config = dict(
    norm='rmsnorm',
    attn_scale=0.125,
    init='normal',
)
Each number is 200 + 40 x the weight over its row's rms, rounded and kept within 0 to 999. Layers, rows and columns count from 0. The size before them is the row's rms in percent of the matrix's.

# layer 4 MLP down, 256x704, rms 0.137, rows 18-57, columns 0-175
105,249,240,200,243,215,199,246,247,209,210,138,202,183,179,146,287,208,163,213,103,161,203,174,209,191,264,234,205,297,223,136,155,136,197,153,141,297,194,259,199,134,197,265,209,224,214,173,159,144,182,168,152,216,187,187,187,232,147,286,172,182,188,261,167,230,182,186,184,165,181,202,222,195,187,270,265,301,240,205,237,155,211,172,182,222,189,220,200,179,249,198,210,136,213,234,209,211,170,246,229,149,230,172,226,256,140,203,174,161,196,198,241,190,268,178,147,202,157,170,205,251,229,250,236,127,240,113,156,109,218,250,196,153,159,169,163,216,110,245,184,211,300,282,207,194,190,254,188,203,185,207,143,190,272,154,148,185,232,178,194,139,187,204,169,163,219,189,222,178,150,121,199,179,186,205,161
105,249,145,269,102,169,185,251,204,203,255,243,280,149,156,199,151,198,173,168,198,244,216,217,259,150,172,182,216,200,218,183,190,149,199,220,212,196,148,264,173,291,157,242,250,245,144,232,254,186,199,238,153,274,185,243,200,212,167,266,95,227,218,216,195,154,230,185,204,180,264,240,243,220,147,165,283,219,261,206,256,195,181,272,191,203,248,253,167,248,249,177,196,209,170,161,206,213,159,144,166,157,225,171,197,253,285,184,263,178,233,254,285,217,173,197,164,189,208,122,246,203,233,224,250,273,216,259,166,219,234,186,208,138,98,168,178,173,253,245,155,195,284,159,208,177,201,242,171,182,304,187,167,246,196,191,224,236,168,176,145,155,251,148,229,204,177,226,135,159,236,206,190,208,235,198,227
097,185,153,228,142,194,159,205,174,248,214,149,212,207,161,277,248,125,208,238,196,215,193,171,184,193,196,182,211,224,183,177,174,164,221,161,191,263,256,276,197,196,229,216,191,214,228,137,187,207,161,212,230,171,170,225,152,198,246,191,252,275,174,192,190,239,157,238,169,162,184,205,199,162,232,268,301,227,160,216,210,191,208,189,192,189,269,226,181,128,233,257,186,215,259,140,223,180,270,205,248,218,206,244,208,226,269,265,174,210,211,199,131,265,169,209,135,153,177,167,101,164,208,141,177,223,135,221,227,141,239,217,172,180,240,176,161,158,232,182,193,193,205,141,163,199,255,220,192,263,212,213,167,209,174,116,225,217,151,230,220,194,196,137,185,142,146,170,219,213,192,170,198,171,199,138,238
103,196,142,149,188,198,176,180,139,209,140,226,175,212,211,210,64,138,197,219,209,185,188,210,171,211,278,303,157,156,204,140,150,207,241,267,257,266,271,225,190,143,266,205,204,164,167,195,251,214,188,239,202,148,183,181,243,156,225,177,205,205,235,288,163,160,232,129,149,199,184,242,165,213,205,225,256,184,151,155,207,236,210,174,175,220,248,179,210,128,196,237,187,155,142,126,175,204,260,177,230,111,189,212,220,275,254,149,123,153,183,177,135,193,187,283,258,194,137,213,188,258,218,171,207,168,222,209,261,198,176,129,238,246,189,261,182,96,234,196,240,238,187,230,149,179,163,151,204,222,167,235,220,206,258,157,175,148,187,190,212,194,196,127,233,195,194,164,221,192,199,125,153,211,171,185,167
100,199,188,239,109,164,210,144,180,286,202,224,224,222,150,245,185,181,224,293,278,215,215,201,215,212,202,240,260,208,171,155,205,189,207,141,267,191,235,157,194,217,170,195,135,202,199,172,120,188,182,137,174,171,190,199,177,232,205,201,133,260,210,271,205,250,173,228,196,259,182,258,226,209,176,218,163,256,185,178,173,175,165,188,218,188,214,197,231,258,193,190,171,302,192,239,252,167,209,164,144,201,205,181,198,143,210,192,178,93,172,109,185,136,173,216,336,188,266,223,210,226,199,184,248,177,183,251,245,122,219,155,225,186,178,218,206,293,196,214,211,246,139,239,221,230,237,289,216,200,180,163,155,204,222,128,193,197,205,222,197,172,165,220,253,134,215,181,218,217,144,173,147,329,213,177,283
101,177,234,227,127,211,153,210,214,159,266,230,179,203,172,174,181,189,260,186,210,219,164,229,209,219,211,256,176,211,128,157,196,260,184,203,186,218,226,158,217,168,275,253,171,185,200,264,129,184,198,135,299,194,222,214,254,209,180,203,213,191,246,213,194,125,111,184,153,144,230,229,118,188,205,201,212,261,180,197,228,208,255,221,185,192,207,156,202,182,214,192,151,187,209,188,197,191,245,219,228,209,183,227,159,150,181,193,200,232,230,166,196,149,236,191,212,221,151,174,282,232,213,193,205,195,214,214,206,189,161,222,199,253,179,226,155,240,219,193,208,166,176,215,183,154,141,167,217,216,251,256,176,151,145,168,179,190,168,194,202,278,296,200,180,278,170,207,221,208,172,242,165,246,105,176,148
099,217,278,218,230,242,225,232,153,222,160,218,219,238,192,222,201,167,208,182,161,236,206,207,238,237,175,174,264,236,172,153,181,164,204,208,130,233,184,201,224,218,201,167,175,176,224,119,158,162,207,175,189,181,238,285,284,202,250,227,276,243,248,197,170,190,142,238,133,158,175,178,167,199,221,136,146,184,214,216,184,211,274,137,274,191,152,172,183,241,177,235,152,223,213,251,162,103,245,182,211,212,164,207,201,191,163,205,164,162,248,170,210,277,230,294,257,141,162,216,166,219,166,171,200,230,233,201,231,251,211,199,128,232,139,229,218,209,162,211,237,206,202,186,225,207,173,196,180,160,241,218,200,146,158,184,196,205,133,149,230,243,192,178,225,228,196,200,203,208,172,160,236,207,225,168,216
101,200,194,186,214,225,249,116,191,198,159,172,188,220,224,189,201,231,205,172,233,174,171,186,230,180,164,282,188,135,266,164,220,228,210,170,108,243,244,199,188,135,303,299,190,227,166,167,193,188,176,186,120,170,140,137,177,155,198,213,157,225,170,206,242,170,190,212,179,155,223,276,204,240,191,199,200,181,197,256,235,225,248,214,186,213,289,275,191,152,192,314,243,336,173,148,236,158,183,193,206,194,245,168,180,251,196,194,235,132,168,198,130,275,135,169,187,179,102,233,215,205,214,241,216,233,202,240,201,240,187,150,236,183,169,188,193,178,223,278,222,268,230,144,181,216,223,268,173,179,187,176,182,243,171,214,201,273,197,225,203,160,153,181,169,225,232,173,193,198,165,231,212,245,257,200,202
109,235,196,205,293,203,226,189,217,197,178,206,164,177,246,232,202,212,185,255,143,146,194,111,181,227,188,270,260,120,213,152,245,166,246,159,212,180,193,176,204,240,189,224,179,215,185,205,116,192,151,148,177,178,194,178,208,209,182,182,214,206,248,303,180,266,306,232,174,283,152,228,192,246,204,201,182,232,192,159,170,223,204,254,186,201,224,189,246,203,131,197,144,254,217,240,208,198,198,191,160,264,170,192,223,228,172,189,210,143,195,176,156,178,170,190,135,255,188,210,188,278,174,209,216,151,166,205,211,209,251,132,241,194,200,183,203,220,231,171,206,209,254,258,234,215,225,243,212,69,102,203,232,255,254,89,206,237,160,227,206,269,133,177,198,214,134,145,179,192,217,161,288,174,247,237,270
106,212,185,178,109,204,202,193,228,176,205,232,219,134,204,286,233,178,180,242,216,197,231,201,241,184,195,119,212,257,289,163,179,208,174,171,137,278,224,221,195,273,248,240,237,226,180,149,171,200,230,125,188,141,210,255,192,232,163,194,260,167,211,234,119,172,195,207,179,199,151,207,248,239,139,194,223,354,119,119,243,198,187,270,225,104,251,228,173,260,179,293,202,188,275,183,217,179,200,132,194,207,218,192,172,173,166,164,187,219,167,176,226,264,238,112,249,215,144,185,149,153,232,216,214,198,195,142,193,199,157,257,196,183,194,198,163,189,225,205,235,154,218,123,146,230,215,194,222,139,194,164,223,189,217,212,153,274,158,209,184,238,119,182,143,175,164,220,280,184,227,184,181,210,229,137,206
098,206,221,227,118,179,149,189,170,209,169,150,194,174,250,179,174,202,186,185,244,252,214,163,114,181,196,180,176,146,129,179,255,230,187,164,151,161,268,224,216,154,212,93,248,218,182,198,254,160,195,216,234,205,153,158,191,208,197,192,149,171,165,189,174,239,157,179,189,191,176,144,238,238,184,240,213,146,224,184,264,275,220,246,223,211,130,204,180,188,263,230,216,217,238,181,115,153,196,182,198,230,226,210,151,220,228,161,276,262,180,290,164,161,199,148,177,216,123,234,164,186,273,239,220,196,171,192,202,249,199,212,272,163,226,183,172,205,187,269,207,163,206,193,150,250,153,181,195,190,241,187,158,189,205,236,213,229,192,253,212,216,269,202,124,177,216,209,188,177,208,236,183,187,158,240,179
101,149,195,232,201,182,166,208,206,126,117,171,189,128,179,205,201,229,191,238,145,195,197,197,161,224,174,254,219,304,153,172,235,179,236,287,161,197,231,180,205,183,205,203,181,165,179,228,136,201,222,142,199,145,144,180,170,231,178,175,201,161,197,224,218,236,231,277,216,236,166,195,120,121,199,260,237,194,222,243,188,232,311,159,166,212,174,189,206,209,146,180,261,235,260,182,215,214,163,264,244,183,169,206,194,177,232,176,161,113,165,266,222,236,249,196,184,184,162,186,173,163,199,189,236,165,301,202,183,108,198,179,250,206,235,216,240,247,208,172,167,288,218,250,241,190,279,216,240,206,222,193,236,177,264,228,208,291,185,286,173,243,143,159,260,119,271,198,256,236,244,212,196,171,221,141,173
097,143,209,199,212,173,272,168,139,225,294,203,222,167,187,181,179,208,221,188,134,233,196,193,228,182,149,251,169,175,271,231,173,192,180,199,237,165,183,120,149,198,164,226,139,217,169,164,267,161,169,277,168,164,174,182,166,215,164,204,226,244,191,169,209,221,352,204,199,239,174,272,224,172,212,228,229,249,177,213,210,184,217,232,174,282,244,157,201,222,162,241,206,157,173,218,169,172,229,217,98,166,213,206,229,237,176,224,244,220,173,206,183,177,242,213,218,197,221,215,265,235,237,251,248,261,192,182,238,201,190,218,138,176,234,219,220,147,196,232,208,235,201,204,222,239,205,219,210,182,156,202,184,210,132,157,259,206,131,227,168,212,216,188,272,143,218,149,155,236,217,170,135,172,167,189,212
100,220,193,232,203,213,129,206,248,155,187,144,204,208,220,266,257,209,146,168,220,188,211,232,279,213,163,143,171,233,161,151,182,205,145,182,185,224,282,170,128,255,202,131,247,211,205,276,201,140,207,246,170,177,164,137,202,179,130,188,244,197,257,230,163,195,241,198,195,199,251,223,158,206,170,160,202,221,131,229,241,204,241,206,191,203,123,192,204,148,214,181,232,141,133,217,272,154,179,192,215,228,261,213,255,153,124,228,234,236,128,91,193,172,182,231,185,222,242,207,210,179,262,235,140,146,213,149,119,226,226,212,301,180,242,172,183,211,200,237,260,204,207,227,233,184,184,157,211,170,254,225,157,213,169,242,166,157,147,204,139,208,233,215,189,215,187,174,232,177,149,164,126,167,178,197,166
099,228,210,173,232,147,266,163,202,281,174,191,184,118,140,156,193,196,155,233,202,132,189,171,213,249,190,198,166,155,283,272,205,240,129,223,240,178,248,216,201,288,248,200,267,193,221,203,246,246,221,215,254,219,183,148,206,186,297,247,124,189,258,158,160,237,239,195,227,243,157,232,159,189,208,185,203,218,117,137,156,176,163,179,186,174,192,177,174,188,240,212,141,189,171,199,175,185,228,208,175,223,183,212,194,182,266,282,260,134,222,183,156,307,160,174,256,190,189,187,241,186,188,165,228,237,207,182,195,282,233,239,258,240,226,176,179,254,168,141,161,216,219,194,215,254,197,203,220,289,223,175,210,205,182,167,205,250,127,218,148,150,235,242,255,176,235,205,162,215,253,204,235,227,126,212,234
104,169,230,167,199,178,210,184,205,221,199,168,202,227,106,243,189,236,232,196,197,174,177,206,180,114,165,187,197,200,244,177,151,327,174,164,201,216,146,215,204,215,241,100,228,222,219,215,108,187,207,178,177,206,181,207,154,206,165,230,213,197,159,163,254,326,152,199,145,240,146,221,166,251,210,208,211,207,190,228,194,190,187,147,213,235,220,193,216,254,197,189,143,244,172,203,151,210,209,203,195,231,224,169,184,99,195,180,190,187,278,164,173,190,139,241,220,194,201,150,186,213,200,210,192,188,173,177,172,223,169,163,243,236,192,155,190,253,229,232,151,170,217,317,244,167,228,218,296,282,231,219,211,203,217,232,212,232,254,218,203,166,230,326,137,208,163,201,233,155,214,172,165,155,120,218,236
095,237,240,267,133,210,206,148,272,204,213,228,159,106,215,163,234,228,159,179,253,243,181,215,202,237,181,221,236,180,209,193,209,200,205,310,171,231,161,241,178,193,249,191,208,200,238,218,199,153,176,221,203,161,201,148,198,222,177,157,218,208,258,178,209,218,247,163,249,216,182,189,153,165,136,251,198,120,163,236,225,133,166,181,238,196,272,221,217,157,183,244,190,162,213,182,257,190,205,135,145,166,220,251,163,202,110,209,176,211,196,156,204,182,233,186,210,270,184,151,190,174,291,207,178,247,284,250,166,273,251,132,198,174,181,188,176,260,244,233,193,191,188,255,197,178,213,147,158,262,189,155,196,176,148,274,189,232,225,178,202,176,225,195,216,164,201,188,180,193,177,73,167,128,257,189,176
101,184,163,209,232,227,237,154,219,228,127,179,238,154,215,196,131,187,204,217,254,220,208,225,185,192,138,254,211,241,303,201,237,192,118,219,234,112,158,185,223,234,107,155,191,169,238,249,177,202,173,243,238,205,130,198,180,178,278,171,254,176,236,169,168,242,170,200,182,226,195,160,283,235,210,219,182,234,137,254,182,221,193,181,214,199,173,163,245,232,146,218,144,249,243,205,186,242,222,268,181,178,193,125,223,202,147,183,159,259,250,171,193,195,160,312,156,200,116,176,184,222,192,151,220,186,214,141,206,236,203,198,219,225,183,206,212,223,170,231,248,248,149,154,195,237,208,233,262,165,217,190,251,234,153,142,267,132,248,137,229,192,218,169,168,182,211,245,258,179,239,197,285,161,156,223,132
095,213,211,192,257,227,109,166,158,218,205,212,238,226,186,221,185,179,218,159,221,215,157,169,203,197,144,248,208,203,96,181,254,243,206,232,178,199,190,212,225,246,180,245,176,158,239,231,271,171,182,249,207,189,172,227,157,257,160,198,201,226,275,259,184,163,174,160,190,197,166,214,140,187,210,194,205,133,222,231,164,282,210,202,208,244,227,189,223,244,205,237,273,150,206,270,172,198,187,164,245,200,178,159,254,269,150,110,278,206,294,248,203,172,214,222,194,220,180,219,213,212,205,183,205,83,172,197,230,210,183,153,195,238,198,195,245,156,265,166,185,248,126,191,252,223,155,222,131,293,223,195,216,175,265,161,275,144,158,330,245,178,143,162,164,213,216,136,201,195,181,194,263,179,232,224,220
098,146,186,205,147,192,149,159,215,201,254,284,157,322,166,198,199,215,219,230,246,171,236,227,267,193,165,301,194,236,112,241,217,172,140,218,167,238,137,228,172,206,218,226,212,200,266,170,197,192,170,190,251,236,201,170,221,277,136,144,180,211,194,147,215,240,231,269,218,225,205,221,187,217,186,246,152,241,206,244,197,170,227,199,186,204,196,208,160,216,178,142,238,219,163,270,168,173,180,211,218,232,209,138,200,181,206,207,201,191,170,194,224,165,169,158,224,166,215,206,198,160,195,185,235,226,212,242,165,193,160,236,138,175,165,202,147,220,175,209,185,166,197,162,227,248,197,260,179,236,236,211,181,190,201,229,171,247,170,252,202,230,163,232,164,183,267,183,176,170,182,205,185,247,215,209,218
099,228,228,210,235,160,141,221,186,265,251,227,215,243,186,113,233,229,185,170,197,243,207,271,262,238,246,186,262,172,211,164,266,252,145,228,145,272,243,163,183,212,182,270,223,204,217,114,174,184,115,127,163,210,151,177,164,199,210,187,190,166,281,152,259,204,207,174,249,165,149,163,226,219,194,198,239,200,284,165,194,199,208,250,239,206,204,219,180,211,124,235,250,172,188,211,214,219,211,196,247,246,247,176,232,150,187,251,165,151,209,162,229,100,240,136,106,272,164,172,157,177,221,156,131,240,238,134,217,162,268,250,193,161,200,180,180,138,192,176,197,239,242,199,158,186,208,206,188,248,165,213,156,195,224,173,143,191,259,181,226,264,141,241,180,249,222,190,216,210,223,208,198,237,220,197,204
102,216,156,282,173,165,206,164,201,159,152,212,215,172,218,299,121,229,228,183,295,224,205,215,167,188,202,222,187,152,211,187,282,264,160,182,69,180,168,167,161,224,205,238,236,243,270,259,134,135,207,178,204,252,151,283,197,265,151,149,205,228,285,201,219,201,214,238,119,203,263,188,158,229,200,173,86,160,215,228,222,189,194,159,189,153,152,191,245,205,110,252,234,237,245,247,214,219,197,159,227,189,251,166,210,243,191,221,212,237,223,170,183,163,202,241,265,204,301,181,228,221,186,195,221,213,156,207,183,220,230,187,161,191,212,160,170,331,152,254,247,173,189,182,132,189,217,190,203,297,270,186,170,155,161,227,168,232,161,182,160,199,75,177,246,260,144,192,232,187,187,264,195,253,246,177,238
100,187,249,194,171,166,179,206,263,188,266,271,186,218,177,221,243,204,237,156,179,286,218,228,253,225,165,208,165,269,159,125,219,188,237,129,178,224,218,224,183,157,169,201,215,200,208,197,241,160,237,197,204,189,213,209,136,217,228,207,170,185,171,217,159,201,144,283,178,178,204,254,209,261,198,232,238,229,177,222,177,189,193,195,211,134,199,204,166,257,171,234,241,199,283,267,200,220,263,201,243,128,179,142,139,218,167,182,181,199,159,213,235,208,232,208,194,159,229,208,233,183,186,224,128,154,285,209,229,184,201,192,152,205,240,229,212,217,186,171,255,254,176,211,249,166,194,190,240,291,177,138,234,137,259,173,227,231,144,182,193,202,186,143,236,216,252,191,208,225,221,184,264,147,223,194,200
096,178,204,181,251,218,176,234,196,220,147,145,225,150,224,210,163,228,178,223,181,182,219,200,100,204,173,173,180,221,206,205,164,206,158,219,247,287,220,269,206,190,200,210,206,205,177,227,184,205,203,171,172,230,230,171,211,159,221,244,195,281,224,281,171,221,263,213,211,237,164,274,154,211,166,167,171,203,191,241,221,233,168,176,237,197,191,196,233,249,176,293,226,205,190,201,227,250,210,217,181,234,195,233,148,202,224,181,193,217,235,299,145,205,169,256,211,231,190,186,145,185,243,188,178,150,246,220,203,179,206,242,191,172,245,191,190,162,160,234,202,188,185,213,171,199,205,226,247,156,262,85,189,304,165,188,187,198,184,238,264,178,186,202,241,207,216,180,186,206,232,127,241,184,161,235,238
090,247,162,184,262,207,203,155,216,130,201,235,184,180,232,158,171,191,148,224,137,168,182,92,203,180,243,235,122,219,147,151,158,200,153,228,169,147,222,154,240,237,229,245,234,189,254,151,160,164,233,182,247,219,175,191,140,178,173,198,178,110,174,200,287,181,155,211,267,141,234,161,130,221,203,261,204,258,278,174,199,149,158,211,147,188,230,140,149,216,184,241,106,284,154,238,192,182,254,160,175,233,213,241,163,301,202,207,254,241,187,150,121,213,132,214,222,268,149,182,232,166,238,218,247,156,212,200,221,183,220,158,223,186,262,194,214,172,222,192,211,181,181,221,243,128,266,205,207,239,214,227,167,186,242,239,176,224,181,248,218,186,143,199,265,149,166,183,147,157,106,230,160,240,155,237,231
098,189,123,126,205,198,183,207,208,198,160,211,188,181,153,136,180,198,266,194,295,171,174,204,215,198,187,142,239,342,172,125,187,177,201,191,197,225,169,157,235,170,188,217,210,157,223,158,216,175,144,238,154,214,170,189,235,177,136,151,277,152,171,199,176,240,233,208,154,221,223,201,206,201,262,276,183,154,306,108,182,194,186,239,233,184,151,194,176,255,227,240,256,177,217,198,236,178,217,132,213,73,155,250,161,200,173,208,192,285,222,145,224,174,228,169,266,218,155,226,242,186,169,242,312,197,199,202,246,231,209,167,244,222,164,227,210,123,206,201,196,211,164,250,274,164,132,241,147,237,150,205,177,212,232,218,184,222,168,153,180,182,212,137,220,166,180,228,193,201,206,68,195,211,226,184,252
094,184,218,203,203,265,170,181,205,157,146,182,201,149,248,160,199,228,226,232,185,262,159,182,109,203,262,199,183,159,230,204,281,123,241,185,214,186,224,169,212,152,252,126,189,234,232,147,276,188,247,182,200,242,246,206,165,203,215,186,109,165,298,226,114,243,128,162,246,151,212,170,250,155,212,230,236,179,249,214,153,164,135,249,252,263,229,185,184,220,237,183,163,171,156,173,167,232,209,277,227,214,204,174,191,268,136,242,191,99,248,200,164,259,198,197,263,257,141,222,177,165,230,205,212,186,256,241,214,248,214,264,210,173,209,208,202,204,256,202,255,258,217,243,171,235,215,225,240,258,203,165,184,267,205,240,236,239,218,246,142,162,237,181,251,165,163,205,170,194,225,152,157,260,214,121,170
107,201,258,164,236,241,285,223,266,194,204,182,179,237,199,165,170,220,186,222,232,224,178,172,223,233,150,151,205,183,239,130,266,288,148,248,189,152,134,251,213,199,231,248,181,177,200,190,230,216,250,180,238,255,222,141,193,141,207,213,222,190,155,144,186,227,157,236,198,229,220,163,189,201,186,87,205,168,214,147,184,228,201,176,204,235,163,163,201,228,155,184,73,208,146,155,227,228,195,25,191,202,188,199,241,106,178,100,211,188,239,155,110,170,255,191,247,242,207,225,197,184,197,177,236,213,217,267,214,161,244,252,213,189,192,227,218,266,209,147,165,221,255,229,248,192,223,124,205,214,168,194,207,239,66,243,152,196,260,141,192,219,130,184,203,215,225,217,149,213,200,202,201,187,192,171,194
112,215,195,247,222,186,231,230,225,214,146,164,210,168,191,282,181,200,191,176,235,241,211,208,218,183,219,144,207,129,102,204,187,108,166,225,171,175,183,179,176,216,172,284,233,223,167,194,169,146,212,204,113,163,234,178,172,208,180,252,234,263,144,131,142,250,176,229,195,120,171,211,180,152,144,209,169,216,200,238,213,239,221,178,211,95,290,245,131,188,234,154,242,214,242,212,236,176,176,216,224,241,236,220,96,272,163,203,197,290,124,214,179,195,183,205,151,209,227,160,177,205,197,224,102,187,234,213,164,178,218,143,247,161,163,203,121,173,170,193,214,165,144,204,189,206,149,219,150,191,199,239,224,155,211,176,164,282,202,189,188,280,178,164,237,162,197,206,198,185,184,140,132,148,175,220,256
100,207,195,193,198,182,192,210,215,143,235,198,176,252,192,186,118,188,199,195,195,161,221,166,201,220,168,176,94,254,126,208,226,211,244,222,164,193,231,170,216,254,221,217,179,208,183,195,195,306,190,151,103,221,196,165,203,236,179,193,138,172,182,192,188,206,164,221,151,200,169,153,181,203,198,238,222,237,228,153,217,169,172,151,249,241,106,174,246,257,228,161,215,67,167,129,140,198,179,135,204,279,156,199,200,121,120,219,281,254,271,236,163,118,269,139,266,265,199,169,126,143,205,210,222,174,246,248,247,233,204,203,131,195,296,216,245,195,147,151,249,135,153,146,177,191,165,237,223,213,232,212,203,129,131,212,213,230,167,217,151,204,189,180,205,161,162,186,168,209,194,215,239,177,248,150,240
099,164,172,195,257,261,262,189,213,255,233,241,163,148,226,232,195,180,200,197,198,142,186,174,170,176,167,193,179,184,252,231,254,176,204,187,236,216,210,172,202,248,184,289,151,207,243,220,167,204,144,229,147,205,210,225,188,226,240,170,186,214,245,173,188,180,191,201,182,221,237,276,138,181,228,245,158,293,184,159,183,215,318,206,222,186,99,213,223,226,244,220,197,186,252,215,145,147,245,240,221,258,191,158,191,211,157,232,203,180,212,194,177,144,303,201,105,101,175,216,222,154,176,202,197,175,137,283,218,218,225,222,219,209,229,235,237,213,171,209,229,133,281,187,265,224,245,83,255,146,185,254,200,208,204,231,195,159,141,257,223,174,226,234,243,186,175,178,199,237,171,191,117,240,236,213,241
097,226,147,221,206,162,182,192,200,220,161,210,220,255,184,196,238,176,242,197,209,185,196,222,199,238,196,248,232,197,176,231,163,245,182,145,212,272,221,153,197,146,168,213,243,243,260,201,242,223,196,132,223,216,225,205,249,141,182,167,261,203,138,255,233,172,160,197,236,202,208,235,187,248,223,198,249,166,163,154,249,118,176,190,208,151,286,238,249,219,252,260,198,172,204,167,251,250,171,177,231,198,207,232,238,133,222,228,206,174,211,274,169,173,141,154,172,257,208,181,121,265,205,283,169,180,186,247,214,198,212,137,237,184,153,181,245,166,244,202,183,238,218,126,194,168,224,148,250,180,231,155,188,144,134,198,201,223,136,148,238,261,237,184,241,149,192,131,230,171,116,180,217,252,178,225,172
106,174,193,162,158,206,195,213,114,156,291,184,194,213,187,173,182,262,196,196,248,231,186,153,259,229,159,230,234,254,273,168,230,192,226,179,220,208,215,172,216,146,230,216,176,175,133,149,202,199,155,196,146,142,224,174,218,201,237,246,238,183,243,213,200,258,166,198,184,183,221,202,216,202,224,132,179,230,198,259,184,202,259,167,230,193,241,188,129,191,171,185,166,210,195,172,218,183,200,196,170,178,183,282,161,194,113,210,205,157,198,248,189,128,136,224,144,216,148,169,227,107,130,164,197,227,205,203,192,277,238,220,199,231,214,203,188,224,215,156,238,234,166,199,188,210,229,188,237,117,280,269,226,172,144,216,190,236,198,118,293,247,138,187,101,226,163,169,198,250,186,177,227,202,239,231,257
097,108,233,237,231,186,265,239,153,188,167,197,170,213,154,180,123,214,239,193,176,278,188,235,208,161,145,197,248,164,163,235,247,140,182,161,203,297,218,179,200,205,166,217,194,208,210,245,230,210,217,210,214,140,170,171,243,198,157,181,199,139,244,197,275,250,78,261,196,205,293,237,192,269,221,225,247,212,222,202,175,241,195,129,216,181,241,240,180,228,161,148,209,232,118,194,167,126,235,209,204,229,193,144,144,199,234,235,212,227,222,264,170,137,192,97,237,209,178,266,231,226,241,167,201,213,204,227,207,238,200,128,173,242,168,182,178,237,227,181,257,202,158,156,205,181,224,208,230,204,241,176,151,198,193,228,200,93,159,231,210,182,168,191,154,245,162,224,244,206,208,235,116,218,182,262,191
096,197,206,195,220,181,191,236,207,187,230,179,184,191,211,262,193,218,211,241,254,224,220,161,214,208,134,173,195,202,282,94,169,167,229,153,304,233,219,256,203,196,185,100,184,238,263,198,273,173,175,213,232,133,158,219,105,207,217,159,211,156,108,237,164,243,174,191,136,168,72,219,216,242,205,215,188,226,143,196,239,137,183,203,198,212,173,238,210,200,160,164,194,199,241,176,200,285,223,253,155,194,205,232,197,265,153,165,164,132,215,170,167,241,136,160,190,250,147,164,154,183,264,197,182,228,249,137,219,230,164,223,130,186,178,182,163,158,203,201,215,249,241,219,187,199,184,198,148,118,128,201,233,218,172,247,199,136,161,132,196,218,223,256,156,216,158,221,225,157,211,175,185,183,183,240,174
100,233,122,221,215,221,203,197,193,273,175,227,191,219,189,187,279,224,161,165,174,130,204,172,170,211,146,201,186,199,146,136,248,224,266,228,174,205,237,212,202,216,203,172,230,236,223,301,283,207,214,215,59,217,161,135,225,220,217,207,152,156,308,133,175,314,236,178,236,219,131,282,200,229,201,158,163,222,190,172,205,149,203,115,205,183,130,208,267,235,226,232,104,198,122,265,140,152,166,219,113,162,218,178,262,140,146,176,189,153,207,218,227,188,248,185,152,249,140,215,159,151,208,163,255,204,170,153,176,199,174,186,108,176,213,181,218,179,177,212,197,220,169,216,180,203,268,119,195,242,125,196,216,161,193,154,221,151,179,187,221,184,146,245,201,221,215,219,175,161,184,215,208,162,163,274,178
100,172,137,206,179,202,119,135,187,189,166,248,274,269,162,205,234,242,188,139,159,160,182,177,125,183,176,198,212,150,200,181,81,191,198,167,221,145,267,175,172,166,144,173,175,258,148,226,200,248,199,249,179,189,285,174,139,254,215,145,191,135,189,196,192,160,216,154,168,227,209,122,199,236,216,199,216,228,224,170,182,150,170,224,201,279,217,252,186,206,164,174,256,237,304,204,163,218,245,200,88,195,203,181,215,189,205,197,224,196,179,215,194,215,183,195,183,157,196,204,308,205,164,255,183,191,131,198,185,197,163,226,215,240,190,197,179,128,173,260,154,159,198,127,182,162,121,168,217,211,177,256,216,192,208,274,222,92,156,190,215,286,239,196,231,156,182,224,186,140,241,198,160,217,196,214,209
101,223,104,164,153,149,241,202,241,153,202,200,236,166,185,282,149,209,176,144,179,275,176,153,265,216,274,184,191,258,158,154,182,248,168,234,214,233,252,252,226,286,185,214,276,187,165,207,199,273,212,227,224,212,211,193,186,203,202,155,242,136,233,206,136,255,225,187,192,200,274,162,310,174,184,174,202,166,289,261,196,175,215,139,232,241,214,151,229,205,193,252,167,195,276,204,303,154,180,177,199,132,197,192,196,221,281,227,154,295,198,198,240,197,232,256,146,223,234,216,210,188,163,246,126,178,251,213,220,245,213,225,206,200,210,196,150,198,219,203,167,222,254,179,246,206,267,134,210,215,148,169,170,170,245,142,209,179,165,232,213,224,150,230,224,152,99,213,196,182,196,163,155,226,164,245,241
098,221,282,177,195,192,239,142,213,331,245,208,185,228,237,297,302,179,221,281,176,180,178,199,249,211,184,186,168,260,172,260,234,206,180,234,222,229,199,177,193,125,187,215,213,179,189,138,188,170,202,138,245,232,222,200,200,208,191,163,202,299,229,250,209,204,171,167,183,288,207,243,162,149,210,196,178,153,202,156,212,207,211,209,217,184,161,118,246,202,213,73,162,219,222,130,222,196,226,280,188,227,179,200,217,236,172,172,299,164,285,187,262,183,156,197,231,139,268,217,227,211,188,172,224,173,200,198,218,261,173,166,202,237,210,219,211,215,148,179,219,282,165,225,234,205,192,223,245,167,218,224,215,237,226,200,242,189,192,227,155,188,186,189,223,204,151,187,207,228,286,197,170,213,295,207,131
108,145,158,187,199,185,192,209,189,175,310,215,233,233,228,153,180,180,180,195,259,225,194,220,248,218,187,209,178,304,183,277,193,201,167,191,177,244,278,224,177,175,292,232,207,202,128,199,229,160,134,113,233,189,197,227,210,163,194,121,183,196,255,248,290,240,263,182,153,115,215,260,178,219,205,157,239,211,228,263,166,146,219,201,186,176,176,232,281,97,164,180,162,237,215,145,277,195,233,147,193,276,196,171,239,157,172,263,266,176,230,213,286,156,108,184,236,193,221,256,231,176,221,259,221,302,145,126,178,202,114,265,259,226,197,191,179,188,273,230,264,164,307,168,148,192,182,166,224,193,197,197,207,205,121,262,201,119,226,248,228,74,174,157,227,191,167,182,206,220,200,244,187,199,204,192,234